Weights of a small transformer language model.
Size: width 256, 4 heads of 64 (1 for keys and values), MLP 576 SwiGLU, 8.94M parameters.
Architecture: RMSNorm before each block, rotary positions, no biases in attention or MLP, untied embeddings, normalized queries and keys.
Training: a variant of SOAP for these matrices, 213M tokens, 6062 steps.
Each number is 500 + 25 x the weight over the matrix's rms, rounded and kept within 0 to 999. Layers, rows and columns count from 0. Numbers have three digits each.

# layer 9 MLP up, 576x256, rms 0.235, rows 496-567, columns 128-191
527512497486488482499530501442489442459498516552454530486505503559508504520519521467539497497520520510506474506476465505457496526549528468475507491462520492480504489528524504526461493516501518
497544484581483478518504524494537514483508482473529491531552533497498530480513553494524509526482459513490453465508503486484469528544515479560475473503511473456518512523523467494523527549470529
488504560505472544516498495460531453510525530472529478532477476516502507502436533471467514444493509523521498510488497522518509455515528519444478472529478507472520520540523491519473540488495498
518465490520491498525519512499550485504472531515466505506482491486498530498537500493546461479491506478490506448509483472523519520496503510457541509487472472515504517448493499527507478482518495
516513511502523509536508483470506526499517492469474470482530511469517495512513492455504528504468525461489499482496476486476472502490499508533492486481478483537475493554476475495477488550491480
531493496507519483511498492497481517465490477467510483521483514492532518526521506491541498468477522539498522499501500506510551508476550482477539478537498530531476536495516546500527498513490506
483518479534491503524501467503497484482480468503463513492509485510492478500510485538501514520504490511516514462522509521528507534554492500477532525542469493498492462481508533480512488489510540
482515476519509472454486486508445523500486531521523488456499463530497466469510502480531468502452503481521466499503468508441477476523465452468504525473472516448510521519530498570541524505524479
518543511500513472507489516450441470498478475516546474505488547504528505523499512456477474547501497555528464499497490526523528512463540461492516497464523510432505524528571513503480525496500487
470540472483523462514490457518455526458501492517513536523486460493518501500537512500481511504500510495509510522502500553560537543478539530493476523481493496489483489464534564505472525485488496
508496517446471447476509499537495477509522515514502509545532502486504523483467511498499477514506481476459478476502434514482500503515514510489548495530496502483512509495469550515500526544528467
474509487532483507555445491498465522514503432466470499475524473505472518494486501481522525557491471516454495512508544527511497503481464499547475526492488496481514464537490530528554493511511506
505509436550523476498513533491503440501490508562495526471510469508493491510537468530529491512512516528481471469540453520519557521498494539483485531514471452499505488517491514486501467506474465
523483469514503498476506514500518475512461471475500555466481497509528463482471541508513461484526530554569492536470515493476524546492430515499526544454459474532495499473501512496491490501526506
459469489459488513469500506512457473473534535506532483502525468513470529498514493505464511487463525519537488498516464503530512480530491460500487508509502503472516552535540509461505486474463479
518493502494513532462510491518501457471505495483530516482495528486497556485482504465495506492525496522540535487496500494509463489459531474506519548514488488498445482482547516496529505519473498
495467513494474470474475526496498502514509485484533519490507472477503503481467549472514502509519495498515466486512537507521472476535522534540575474454491460501495470511523454492472523502486469
541516529484442494509508487504505523553471498506494495508561482518491582514482532452467521500497523509485504448504494500497465493500505490516455484478501494497499479517506494503490533501488456
502489521500517553515531479482495508509460466500482485533503477503556500469499445537534494480528455517527468495479495475496520496601485499511478495512446484454534467535544510542490504461485537
498500459498511526488473466514510523550573503531441534501511442495466467494471549514486507491511478480504531477498477500490454475500521426493505514520556512509495527517521488492476493510525482
483478496495497537503453505550509533539482494521513485500479485508553469520474505485499522542467521505479526449508540511489446505468527486481516478572472483517525466564512518508502511452487502
485496494496463506506483488503540506509461483507518474484495514469543466449518498475489485436522484494499486444547486507513518482480444537495535497570507451471505501482520473470543496459479478
532504486496496484518490544512514442489569471516480520493481519509532505511560496484518466498464529539506548522480468477501497563503531552492542517506504491488492501499503470506465469521507560
529490496532503514451493479500536499470496450504511434478444480514534425525485524529498475506517504509520503537520525487517553496494506491514558478505484570505487483502509499450505505503516562
520497464494529494461489482490491491525484511533488503507501511508488511465441494491511534485495489535482536473466468490562479510504514509499481493486540504479506531519497552515477511509466449
511475558513502451470469499503498495480504532511481521503493533540509484480526506531519477535477516473490569498441483513477521463516474555496502513522460509475503532490541503509472534516493496
531517492506498517471474473479472465507512515485490506509515479514514496462509506507485476492506517477513504480485530503547499506489510481508512494533508517460500504531492543462489479545503496
505507509491545539550473510495514516480521495497544493513485501456510503519510489478492493540494523516489523501473452545494532516485494506491484496523505503530536546477496476465486513495509499
512519506514511514498502509505489478509538521456506481477510560507487488504460475461516534494465478489492494513534511495489496473538501528500505548501496524454491539479482502474549531548530506
523532500530512500485497502465469480508491521517519536518473513468493502498509516483514498474472465503464497524491484543490474492466526516490505514518501495546517525473522505463494486524512548
497520559505487471504503494507498498518479437492501494492487544512516510492511493470527531538504464512478495511485453480509498457524495529521478534487500491455547455493453513544506513496544495
503512511511476510511523515497443511511511461502503547506523513525481509495485527513525492531529483539510513475506472494498507504516546461463497534499441419505475455459465491477467471504503477
483536536505505507483508479456483452478509479528527494525504471499502481465476536529478534500460475475496454479485502525493473508497472540535463518547552516451495472488457485513446506532470526
509506503459502481519513501490504491525512486523548516479510498550516514528485452545493481531523496510468514474491468506509475495469487514471521509551498464548507524490499487534498501518506500
539506530508531480514460532468515475494468504489522492511498483517459518480432471514473479516484517469493486554515528498524493504496496512488531479499473483496539520484463488508504497508483481
536425436493451543493491515527478513518486551470536525453503493518510503461509510492535541526501527501497522518502496459528529488507537496517471520523496526493526443505498474522504526550527506
463485524516501510493499522520482538506508497474486519475467542466510505485454507459514500524511522541516502509503500515476477508468545523491497548536470500506525456494500483466553512519496502
499491485552481519480477475482534532514507551455492520535484495524538498550478498468482499431511523455553486504539487515523528509512514470472493526528514500508479518487479496503505517505495517
489482500491526496503528506532473500488503505550497560517486507478536501475487444504507490505488497468520517519510500520464540512483490476439509474515471511528458486478522491471481536507496514
461529482577540515491516530546483553489511479491520412509510473471513501488525481538527505492563483515498548527491524498486530475473460480499475514474511529481522476497491518561484498505497517
471474473487550504492526508469494517501541504536501476496483508498510508496482474465565526515530469502514470508505529515504509492496489453479507466492509528517526472464510506445549505494458480
469506528545464521475487512514484494471512482501505508470522500505524478507490485500507501484513518518483476488500502517514512528494547498509476514510516529552481515471485534482508521479506550
438483489518516544498474515510528527498455518485486495479492494490495532482483477495537491478533503460474500484510450467508471481502467519487505517526486525443511496461484499467532473512549508
517529450528474498476499498518475503502525486520516481515446502482471470531494470503465510544511511485462490478472516522469492545539474498534519498449506555467483528493482477500495479508582482
479483494481494498516479519516469512508449507517499486500498493535484504499478529530481510501556481485515526525485488495540447474464457497501497528527509506511528494512499445442519463518555489
461510462474475513526482492448517506486478528486560503482503466535517478503527538453519518466501532508556509514504523533529514492488467498485480506484476464452504490523479484496465500558517503
520515505522491490503530465482510486534484503500495518544490470507482531508485563469477508487530526508527517476517513472495474496500496483507496481529478509467485476478497533492506547470501464
508513473521523455461542465488489490520474544503478527540535527477499523526506512510492451504521489508494508512543484515539551510484500503526513478503496484534479545476525517469500518471464471
476505529548526494481529512523481529487486527481526472502495487537502498501508504488497490511507478488547482461465476466490480498497494488496489502462512531530512511492528501507514485535450532
508491461542505507455515450500522475479518508505521511462471509500492471528490491513471520490486472556545507435499488475439484518496482477544447486476513533528442498511504506540514490477431483
443505492526479528500488483512492485487481524505519512555444506523526516462514464498470473512520515480527556512531471506510476493470472540532490527489497520473501476520465504478508501454503455
504499513472525539525485501471524451516517473509495459512500523539494500518502478525522504495503451514495557555449516512519501502499498459477456438547528526520501520457511506544492533489482510
486529488473489508446521509531491533491500507529473518487520509456483472474509476490481487473488488530475515502516498491496495479482502491468488519512500522561445490463528485569486524484511527
470489540498463519526475522506530476504523520525508501456533510538492495498520503537502472485499463497472518464470489501478521481505513481490463471489503511477460504520554490513500505535498515
519437460504464451513462503506508528527472438489535478485542477477512516472514505525523491525530490526459455482503552498509517498503490466499496518516513523497478527516515524504512516501548492
516507506541494489486513471475473506501529496539466498508522511514480507525497496513510492472483472492527464518535524494485496528434462451533463467467504472518538432468522486529515485494558491
507495451520503481511506422550489498529510498476502488514481518522503519526457473485553447512489512502499538497524516505519522514517517526490508533503530482496452523499521493490513509482498473
462489440484525504508507491509460501539455501499476500485490507465496449510529484481543476489519508464481526478526463515493543545485515528460498483484502478499507524503535497510516523538541535
471531492492494522490511476546492500473521494531515500495509526493544478500557484474491539472523493483495475479505522545535488480486498523547508518476485510478497487506498492486496482469479490
565504553470481539510468470517482504396491478507506488496527492501539512570506486464493504496487533440496500512464476526438483507501528494478443470507542529512482503493478533511485516489518540
488505491475476519520479505518569492524477493483494519492487508508555521493463534488493485475554518525450520508478457479556479513498476486483472474476482491489488524504554502525490500489479546
524490469538527549495535502539457464517517467536470494488521543502509485498531473485461542518531488563497470476481511511485525457465523473473508539511491491511478511502486504539501511467501495
443444488481486527515506496509495508486475514476480517501490502442494505492513505499453468519492524517506495508514487444498509472530508474482470541502486461535493496493510476489451512506497457
479471478504521495545487460550496540513561517484464502503493482510463502559550490521481504490502503510494491455492511491510424529488468508512520489515473532469498516460531490482514477520518484
479507507487473544475528524521494487499501512516490481473511534482486497556478507498513491490521491460502536532526495479463533524537505502513474523508515502509495500499513457499482516495470512
484465561458476530500531512488486507512500518517468510514518501535448488508490498525468519512494501514504479526493494506522444540491502444526452486516488490512500481484523488519501485512535495
471511502459519492565499528481467514476506493473513542526466471490496515478509508471464500482521474495482478470531516502483481494543452497487545529504486472543525486444486501516474478506509538
473512480468475460555476522538529507479550498479548511534470487512472501482558512510529475533493519535447498508458496543490489505534490455489518471452520490508446482476489505529491478501492504
495522478513484472514533462489473519548494481508479485465497521488511503462460516502461516510455543504479513520471512530543474535521472527522522499495495505502508494515476509476485488492503502
467477513456538486512501510502525497482429513488482531493533472498528518452497552534502530511478509470482509528498544528475489474495502490476492507522541504582522471499453517524454506525500505
473473527526480484542547486487480482478515518474457532514459549528548469473521477508447508510475496469512510487487485490532493557491503505518501479494514474503513492482526528520473478524447525
528512456511544469522490524465482502484491508475490512502458484509486510507427504555464466497495482504477508481471536470507466509502525465501483525532468468506502526514483520551524512499473502
# layer 9 MLP down (transposed), 576x256, rms 0.223, rows 496-566, columns 128-191
491527507546513532486490533500546450489470468481508536527518493486515511488496463509453497515501464515497501519481542505476519496483484509507479473498506542521530578495487483539500496555457538
511549521503508512501523507517511510525479507504494493512555507487498491539504535504451489489490511568503481495486521529494479437529496497487489480464496474552499488483502470484479514512507511
525517529516531537502514459493518439502510529443479445501521519494460473447504522469515523494476489411495476460467511467478540514539554496500494489488536512514496490573509497519473494505499474
537490516526481528529495518490459486464489471490511477494484440503504503515517520558506466463517495492484487510498537500499494507548525496521518444482488509511503491496485490474533539522503472
528492515475469524529468530510497523517481499513530480507481450476499472478446502476546497492540532491534469516514541517510504509508511487480477476553460506462482495485537488496498535474456463
545513470497509498484513528450468530480507471494471489508531524466435541453502503483484493517474502488545516490469500459485472512519508462512518468460503514508521508542498531502505499509461510
460490496504514507495531558481511467522495512526530520514476497523463511496471517484509470494538522479518534478462490491512552503451515529449489508446520484529504475495521534472472496520479585
463459514512497487503458517488495487562478511515495495496492496502551487493455479496504493482503458509522571457501513464503514503501497508477520520482501473466511496458484473489500497527496535
517560508518490512505552479527456527513534516517519484431483476520483480490460502467512505486511529486508487459490543560473509528549507516475473520496545523492500486526478467505475503468467451
471484515513540495493437537494502513508467486513433496481512530512498488459514559512510482451492538507461482509506477496504458532476470522506538516473485524518557503503531500505488513546509460
556494521513541462491511477527520525528521503497523527537502469499500517528497509498494507446502505465436522475513508489470514524519495489521519489483467530507536502506499550532453426544512476
489474443477494466500442497538478497503512476461497442530514470536518485512511509460482499551489481515516536547466537472496515491495513533507523494487482530509483492520459508537513522457500571
528496458513430483485486538518482488517497496499506499475467523520520523514515452490496512534510462479507505505500503503521502539496483467531502522541500476504521513500513491497467512500494475
500498481493510485460495495513513493488497495520489518515520481527497491491532502487487482470517495478504471456492492528510507532475511479492510546515497520487500448533518503479568509517500416
508486516512469575477492496512460534519558503499487473478510463486504496497515496498471492534484480470543457479464545512502507528483510491497521526500537514475481469505512473490490513474530465
452492517491525478501522491513472501490523494505485534478515485487463518510503504517533546496473507571520510524508551492495465508469467484498534540527532519516507513507504515540491492467482498
477491509498480502478478474511487488477519444488500502477503488490563488495454510505547487491513531498498505501498525509505484505512476460508462540502492552519465457516507482522478517507491534
497504541495487455509533512494480543523506473529505464474537531512512525478506563473534463529513512483474474495522499473502479527510477497522468507489494508529558537507520523489519538531504581
477474498526497486514571505508528512501490435494489477526510483516535477523554466478495506480514521577503477462509537475519490500513447551500467493479516510484500489491477517525499472496476568
495479528511555521514493478498571530460547467488554510463498517506521558552494528482496494502535525510520528482531491497494517528462508480488506558504487490510502526486477496518545491500460545
495514506521537507485501489476527485489529541514533512479493466487453545495533489497480495481482482512488496473476515507512507401487508547501555499492486536520475532488549516504520558501525551
454427514458453514492516470514565545522511500460514476529489497500483498471551517521488474494466547497501497500493442553475498452522484471492503501482523496501484479500534501522504506487479478
494497502483496525503471498523493461522525450515533449474490529526495505508512521488489447496502497493501518490490488478501489519509512560527501475498559486499498505534509479514520523506528352
504495457495477514464477469475471548509535507497545490537483475537541465500481532494538505511496485497529510487467486475530519493481507505492534528475514506504504511539494529491478499493508561
518501550505491521476490481495508499468474481487467511473543493464537446516508495493470518496489498499499500526486505504508463511527498553509460525560515511489498475452444483496554483517519519
446514491450487459514526531513504552492459484518523481456513486509544496516527457559498513479478474455523509498493490500490514494521490488516503524477474532487535482489508481500528518475476525
503506529507517512506497486467527460500454463492471555502502494526493492498532471496471477513499474500489486507530486477476473477414504489528505532515549523496523504482513525537535509481534509
514505489492493519539494512494491481463508498493490515525501482505499487509447463528465503498504499461485503526503509502480471463516519462441540540491538509498505501456497538507470513476489487
527512466478528504510486542469550493480489514498488481508497483504472528507492518473491482508438479480512477532501522531498505490529475532487496519449504454456527481486537514503492508509484491
518528523511509485490499526482472531543468537476519507502549483496521469489481494529467510503494505422515509482518509474494505494502525485513493483491516483497507490522506546497535491476485505
506492505506496539468548504460484525541468508476506489505515527516525516487505480516457547476516497501493497516541505499491498504470502523515457479536503492517512477485509463457451489491502474
512486461473461477475501549466466511434452560557506482503479547502478519452496528500524510496511505518477519509497455502482470516503469473495539474511498510468517462520529512471497426502492465
491502469470514457488517506483493497448516473545463508490504451546503527501529502538546503500485499525468508501514492493481541489511486485475468494507516505500488493507475471539513492514484443
469509503496505527516495502502516483489489501495508506506518519502547447534522536495503470494466516498511511494500500474487533473508466477521464505541471491504547506525533541541486514519491426
518522482501492496522462482493503461518472507519499490518519516461513485476476481498510533511480546460490531547528488471457483462481507506493494505530477550526502514510496516510486503488461460
504569445513480551461503532496488503531472474510495444517500541435532487513504492502470465505507513562455512503550537519496477492508511524511493566458464500493523463492519538511468546545529481
475554467460558505503501501467455487508488462465525496500520549514441534494526489494461476506526464498514477484508514448498485499499480512491474491526491565527499516501440498485513514524526528
519504497508531464489539476513497520459523508492506486432513508495466535519490461448503475480499515472525513515504526475495489499542482531510480521485537533495455520478496472494475543491526608
490483472509491508521482531492457508478472515505535491501476498494512517518523464475495504474527511477496521524576528490528516513473471492463476519509514513522521458516478507497538491509489493
499502512455501486484493493536482499490455500502526448516501466529514465513508474518511503498542509515456483469528493483504533509484493478538529483515530471464515493545519488535478529507486458
521453466508489507525439518519487501492503514454492506499509466477528495530525482471540504490462515473460490483436448485488447548510533468480504531521541510484493502478498519547507461490492480
508470505507465501517529525478502496496493500490505481534482487539475470498533520475533507505546538526484515498448516525476501499525491525515491503512502450499478518492512497487440513512516510
481545480475498535530454542490489481513498509487484477533491559523472499495496459529537477531500502511469484449478500528510499491483494483492448483516488501466469458567478509493498513509508480
542480490478466512503508521467526486523486534504475495524503471521480436456509488530484505475505561467532476480488500510512513457528504469463483489507515490535494471490504511474516528519558545
473499515507446503508456476480491513535516514503496506464500507527427478534525528527461461489513537514484528493519565530500492458457481491507517519462541526513516471488542509538501507493483444
503478498553515473526502538508501503502464477498495507491492525523512470493492536538495511465459501530475500547506489496512512538517486451472511495517547509524490528518491493541530495510514473
442508523509446494562447524491530513461522508510506488545464509505505519507499483500530493520484518488496477522507509492531492478497516494532504478477456498528515491453480514514477532517525487
457514526463483473480484453499484462454505534501491522515518499511542484485473482471534502483504526540517544499539450483466522553522504507515492484485524475523444461480477505468531516471503423
540491500462471481485484509508474495538463469482514556499506477460577532530495506478518490483458529492526482460482540485488476485486488474523536469505522534501529495491489476510529496541471554
515523488494470486501467532481473456492490553453482504530486522485503474483514558520488509504550456508505561476512465498544503530510482518537516465476452508532496516480493460501497530493514403
529538487511564442526490499504493489507517500503496507500535515516519491547470481526494500532512466504449480490499476468456536499463495485526494473503465530490508537500471488498491504531546468
470507492525476504523494483464492417501507486455527521488473522471455473498490499515461485507496495545551501503469484528475490515507504506482470495510512532470501484505535514515495530499528481
498525521501515501472531489508523483464522542479520507528497485491511499486497546528524497510499513501474468491525503509486493518494487510536468481492546503463486503513477477467498470496481399
467555505513484552509518537478476525481534496488466468490533497489506491480501524527507502514499436457456521470508479524492514470488519533454463518532463549498530481536522513479445522482488469
476506498569496477471471496509531508490504508450482517456495528543496477484483501489538525492476497518494488501507505550476417564466474497478482463509492499525516483516542548445576533479458498
475519509520441509524506501519515505504530519466471483558500484472478522579529499467516473515500477516460505499450479459504495479493501513493476470479481493524507503505504527457458477551545463
476498521474516482492519501540556501543555475496510475509536501522536537474490547487501499538511521493502500561506521490490474491506507507498461525514489494508516555489499536482498481520476446
508495501472509510483514496529540492477525504492478515509494505497498463534503463479492527521507545497490509477492500502502489514513525511520467509565489464528506507496489483455511514480512601
524503521500509518485487530485485514522548478522492501533515484482518477502550497461476532478496556446495482482501538477467490512484478486506526498457461486476503492480487525515494485490489472
559543475480499500484516462533525448485512547548518527506471509514476488472538516497523475484486456512489499516476587511547503517487509539472501509526495505513538522491521504505495526501438497
467502489477512501502485444498492484527506509524516485476484536475485492541528507488548475502481488456463550490496479525516467494501451505504508512446481498506536519476541535498465490483460586
502535486495512520510536513494455481531490527472481526470530451514484485571503480488454516477485498499478523504535506486504546507519531551480502478514491519499496495463527530488465483515496506
491485526485519455463496514508516529515536503517487503478510517433489464477521522496461531476476515503480501530490483498474464506480481504494480529511532523501514514495494449529499458535474414
469519473504475483489496498535531507483536482476519493548480507492477527462538452483482438439506467491523562478499526465520516537481536486482467539563517487522499488462497481522470527498497459
496509512536475470488468445510477482515489527468490531479519535494483484485474494509497526511471452497486530544488523462527497511522481508545497501465511520498485482478478511504487514508508554
507510517457509486547531479476495531527487510534459524485518515470462512477459469520499504518475515519448533498510490481514454526491531509486489501492504517471471545456521512471530500504509566
494471492471486469487476525518449548460507464455506462527480493503495526532514503496521545482482463465510489517480550523494525518503469559506492513498547555494524437514522488512481434553543518
504544507534470489501490500485449475472522493493489482494507479526472510471517505478489519480492485478450485503513511509483505481516504463467503522538497519503486495479483512530491476521490497
499516485532539502517550493495449522480511534483472476478492524490501473530485497499532478508462502527500532433496442500525494471522518481507474500545502544466494511468476488505531506491501583
527539524483525507512504509494476480493463482540505491474422487467531494509472540499484480502474504480511517485475507528487488538528523497480522463530484497498470496495541498478499488496506510
467477502547531470466502483494529499466489514502474473466474530550504500476518522503465521513506524505543463474497519547537512475476495530515494485501469497494541483506470525523508486516483530
# layer 9 MLP gate, 576x256, rms 0.221, rows 497-567, columns 128-191
485482486506471463532499542441539502505539481503504507488518487519497505501492531502500488521508485517525481489504463485507514501536436513476528491446498468458532475500523466514496487504452573
441528484498542475444510489483531516493523464475513474497480504489511534560532449472491489506501500474543492564503505485486501533499505518463464478506483487486488452464510479525514502518516495
581500500445517471488554546480532494496482509555476495530534516523476474522503545501557497535511507508539521505514495523477498470525484491513522482472472515504507552453503478526516484465521489
487488444489493506532504467528529482461477548468501544475500511493498498508509512495503531449505532492523518542486487501483492481521507485512489463516523518514514481501499508515577508502494458
507515511501478522484504499469490520504484483488492492500496544506476542492513522512501516507488511520531516498499497511518509554451504487523515457501484548511557480517507499476474529494508502
524487530511494525462482523479534490483489553495446500498465532477483501547456497478495547440511545457528542529510477530510528523483538516509484513496500481520507486455524510496513529489501471
468538484490472498489489515469489469483481513526522482507545498517502518523455521535497462508523509462486533508514505529490521494497539485456549432490494528483530495508532502462513492494517505
478416542455514483498541530494513497507498508514550534514456492533501544492465475463479509476506507498484445531449478506475485539488454505489488503540500497440492521475513482512467502473542493
459511532513497481473519544459474520544504513508548518534512474487501502474484501480454561493506451515505511489490496506491484503498492477506541476503548463506527488507485470476522506448464462
483505504506525494469499483479493493505524501448476493484507480503533488498469499517514538531494531517490504494468534488464517531503527495520532497457482536454505534520508526501493513559427488
519526540502517520493485541516493496490495518529498544505521502508483498510467542525499511480522500469524464552497492480480501526492524489521504480486513490519525513489571462509482472509491477
473519513461505487478465514523545520479548511484457480530462490494517521491492481514502481512484513510513497497471506469556493489513494532474518488495543510458506508529569433500499467497532485
483513514520439514485494532544509496487540527531497488483477487479516489492487457490467542503514428473497523473503463481500510499486475509472511489493450514471492450490495518478546476508484479
521529498507515493504496493512515517459476501480508490481493527454501496486534532524485516520482469512491462507539502500507511481492491463507495479507512513535466491505483497468490535486494498
478511488458446464472473512493511520495485505510503513531507490511486483516487446497482541475507447489524463533461454503511496500445526469520463520526463477556517473497543511556505499523491493
502527482488546509526487536550526527521490510490497485464531491498528522480476508549500512499467545480528527524522472470511482532523480545510468500508483463512483526503482520502471515492466473
456551524535486536467512534513516470476528482506514484492429494531547482507494461513463505480487475439536517459516512455514524485475508469468513461489472530500476504520501528535508542494541513
483495522531484525498522475463493499520508524468479513510527538518498504515510503510442501482506515504547479500501430459521506483459479474525508444492486496500519482483525481458488506494442495
470504507478528507491445519489521476493511433466494499492485522530488507527484488482509476506485526495504510504511522471545507521503540498524471514493504528504466515473495479529471501506516495
517484523463503543494514497504518542511478523446528521500520477542494446471507523497493509484525497555487536507493483549488478505458536484474476502543516513515538513511557552468452526507515509
481450492507489532524546513461538492532517509473519508470445534552511470500532496536518513518485519531486496504513524508494515507475524496532503494524486480497498451489488502486528524466510463
494542483490492492480506528490507506489524494547506438527520503541524512519511528505500476546519449531531515483503503534511471528518538530510474457568482499539496491497504454518499458535517476
476523539500485457523536508492458501516512512461508478483436554487494483510516502565518520475485520498531519518475520502532543479451477532520485484512529508493499497526516500475478486513512488
515479469525527469527524476490518488492509499519540489541522492526518508497514502507531470454472528505475519486471541518489507511470476528493517491464498481480447521505507506501515535516463465
492499494467500510497500506477472494463497498474433508537517532507468500540471511472509503495501511475540522498479502514532534569505509531474455528508521508511483534471497539514498510457487503
513503537493526514520478512526520508506506528480501529466511433478519559514538470490500539503476494517504490486513522539521474533548507507499549496496492479544523516468493506490527495477506472
524502509477513457504518507481484514513491487484450486518462492489482461453501532497458503472511500506503450485521553524522526529477506483517525527498453514531504547527494505504497458506493476
515519534463499525474510474462524497455476510503496549491461462448542451499473493530455508519540522523504506508471455512528537512494485538503499535496505454508519486509512523512514481492514512
521509479466443502508496547486460552507464543505537513502510482468501491517479490468506493445533483501569504513519518488528480496438517509543479483501491498508482511477519515482467492506455502
479525525470494520502465519482500500481524498501508497490506488510482480475438492534480514488511516518502520534513564503534527564451485442469511475503505495481506549501517517515478524488476500
476515508484477449516528522522515512498530479538485500489499489532526519489486521478481494479501488497544457456479529498503483526531527477530480507520505459554489480492471484513490513510504486
513496473515502474526475512473471510476538494523484467488529541509523483524469491447453512543538489481513468517489473515490487530471486519488478475477504465537486476489465459493503520533507492
482525500484506537516502499502481491494502480485508556548513472504513527507451520468531507501479551538536501503503529451495497524523502513510547472461519509511500508532515491488530479485531476
483466514514494477525504539482559468466536514529518528486412521544441498531483490515534508498537469527548520525509508480461509445501506482502515490475479502495524505513531480531473483476516485
441497522460497531481487510487505499496466507497494504514504471493465514518501486495483515528497452543496456457489552540491495527517521520481542500503458485506492489493443505513496453487442483
508462493453462493529570510546475537476455484532543500535489496503526519452468512499499493462530528446525520509475523529483486474499510501504476482514524529523520509527496487536523455502492433
525504536489489500488491510505524514482492544487511492511483499509502508499493535498547520489527509501519526459467489518479526540481506503508468496502446494510488534447514547473526499444515489
497561534532514538447470517483493486470495543517475485458502551461522485470531531515522502490526518497480504480511464516497488531471491528501516504486527461520553524486460517497467520492461501
541461480521560503486484438472493534491506528490470507509526531512534432496476503456500458484533492475512497472487522526496496458542525507488545494496463548461452489485449502490491484524463407
534545489460496521501482473460475536540507463491519500541505510493518488461520516509575503518468535472535520463482534564503502519496485444467483533493500554474508510493508495507480499501510474
529546491477512494506477494497519529539508500500523495505537472496524479524475533502519488497468459474503494519498506470524498529490493532504492542522494506484525518501470520489499504479511476
509507508517472540449507482500548481490531467520512505495441525539490483498560490506487474467511519482488487504453488492448528497487448566507494511505521506477537491507475532512494481485504533
533466508482524469459483496496506536523526531479508524511482514475458479511500503560500542504484455490517477485449506499483478512479519502538466461504449482518479456475509494524490522515541480
486503450525460493468508484490551471496443496473564465483508518481493520464502534478510525542518512507473485485517489473497520529493509519518519514489477494516472476497498521523512504503507477
501509505462452499506459561504509490484490475505523536503451495511463480503528491512521497522503502444516496496497499498552525508524531499484503525497526475565505485485481514509512516535449486
506530534491482490509497533523555448515445509481524456512485488506504483520516513525497489487533522479500496512482497496506486504497495482479500504483525504514542497493489549472503459447495507
465486484519459511471490501511473533464503518484483472472494546529501429490530521482527483503477481458532499512530489471503493508506512466520485503481487493519499529521503500494477509500529496
494519508497497460512468552506534515482508491486506465494502507477440518514509484544526517522466504505466512541548445511514477487484526516477513505508514515480537514496529510430486505492490508
502498484501493501474509482510523504512473502498515544489490520485454481497482453515533505478448520491510463475514513512505526526511519480536480469514516487537438501464503477465528512479528484
556496499509562541541537531529508524499501504495457528508516524465516507507532532477501477487516538531527520457503519514466474510519562520503512475470532508552504514544483495526502564498468481
504497526462519463537517478506518523511508492472501484515525489522515476468522481467558473499518528436473526477540511475494529507482499491521512487523504478485457495535493512455494516476512528
529481499485492475467486524472546491458523521508469511465477562540510438545511554496436491489484475461454494494518479494494500503469462495514501552493513549474515510454485485502491530542526482
475523494485507464489502460486489507503490541489483517501515520508463468510463510465490516495526497505568483497522484480526511527514501549521476483461486496517495528506469485519524481509544517
511501490493521475444474492514470510485483474539495473523509475545507477482509433538544522491479524485483483496507458496486473512455473496466522507475521528475518502488500557516532547511489470
471487507550488519493491499529520489475532494487532491485522487453520496492498538456484483522547516534468477483510518506511489533515561487543470502490521501501506517480518496521520539501472508
535482516494503511503492560511478522526435536538489507495490530482498479477475485523529536518530522516485495492479449510466468509525506534497499456518499484489514517538510496522503495504493495
508494490492530506491481511530461496481493504489500437494520510462524499542530492506514497520517503449512510535495495520536503535519519487471507552475496490495517544515493506525496530528522519
493494494508513505474459504491474498499523507518521491499515492478522487513494483506517477496511542507520512550502492455504512561461512533484525460462510517475501526493477512480507537488477508
495505524473493494507458514444506531460475454576508497539532478480534516537446502454477521517542500486518472485479499497490490577486509533469482496497483519510484527504475490468548562501507484
502527493489461508468496510496472475466517488476523484519515490484494498505449481529508476506490465476483491516506487463549485504515504525574497503493492471533513559522511481476498512518471477
538446492541463513513490524469483487483512485521477523505497475504504523481463521511472451523508460495490466469486475547466528555460463500441495449503525505496536504488531493537492465494505456
455491522469447496478466474521498532464508469447570488494458545497464501499515501450504545532527498489450514518552501539486528523560525521469517468456562507536481512508485468448505520502477510
483466435547493507534506524541504482475476434504536504527474498483487503452524544518483514513547491478481493485503495452523489519496504505500526513533505468504512526494513461500513522479484503
539478557533489485483521473497541526508471509469493474507508513424516492494466531534553537456518503532484485492505479479528467548516511522490475478476520544522508524479505476471429497538479469
474467561450489483528516539518511515516503487530507473490528465445459511529493486516510531514496522514464472502497507508491436507460467465488484483478496521491512514488474490488508491501505524
484545476489526494474532479496491498527500504482482530494549473518516513496511472509518497561539516465487506505498497493550447500445529524507468477508503504472459485559517466520493510508465508
530501454472476444541479539484502497487480473493491508522463500508499510543514512519510502550495508480501488472523483518511542532536472484468538463484470495494490482493511506496484478481483501
482462519517489540486469563510502502574497504509515501541486484475502539464473470491474497519515472473505456493512469524480527493433516477502486455448527528464510499511472482503480508499532492
504491507489498469523539502524468507547445500498458438516522483501532462498480496510468486554503496506488498492486525489494501498462473477525520514492507501533524448524506485516529566525497444
454529507416505510504510480505479501476544503465502492511494514526507515479510426483522482509475520500512464484484485488516513492501504481487524533562493529512533505496480490481519496474476485
496462464507532482471541508510479469530528531510513522510529471508495512478480499521531538543472493462482490491518465478476535530506469492459500502490493515511521532483459485482505518494517489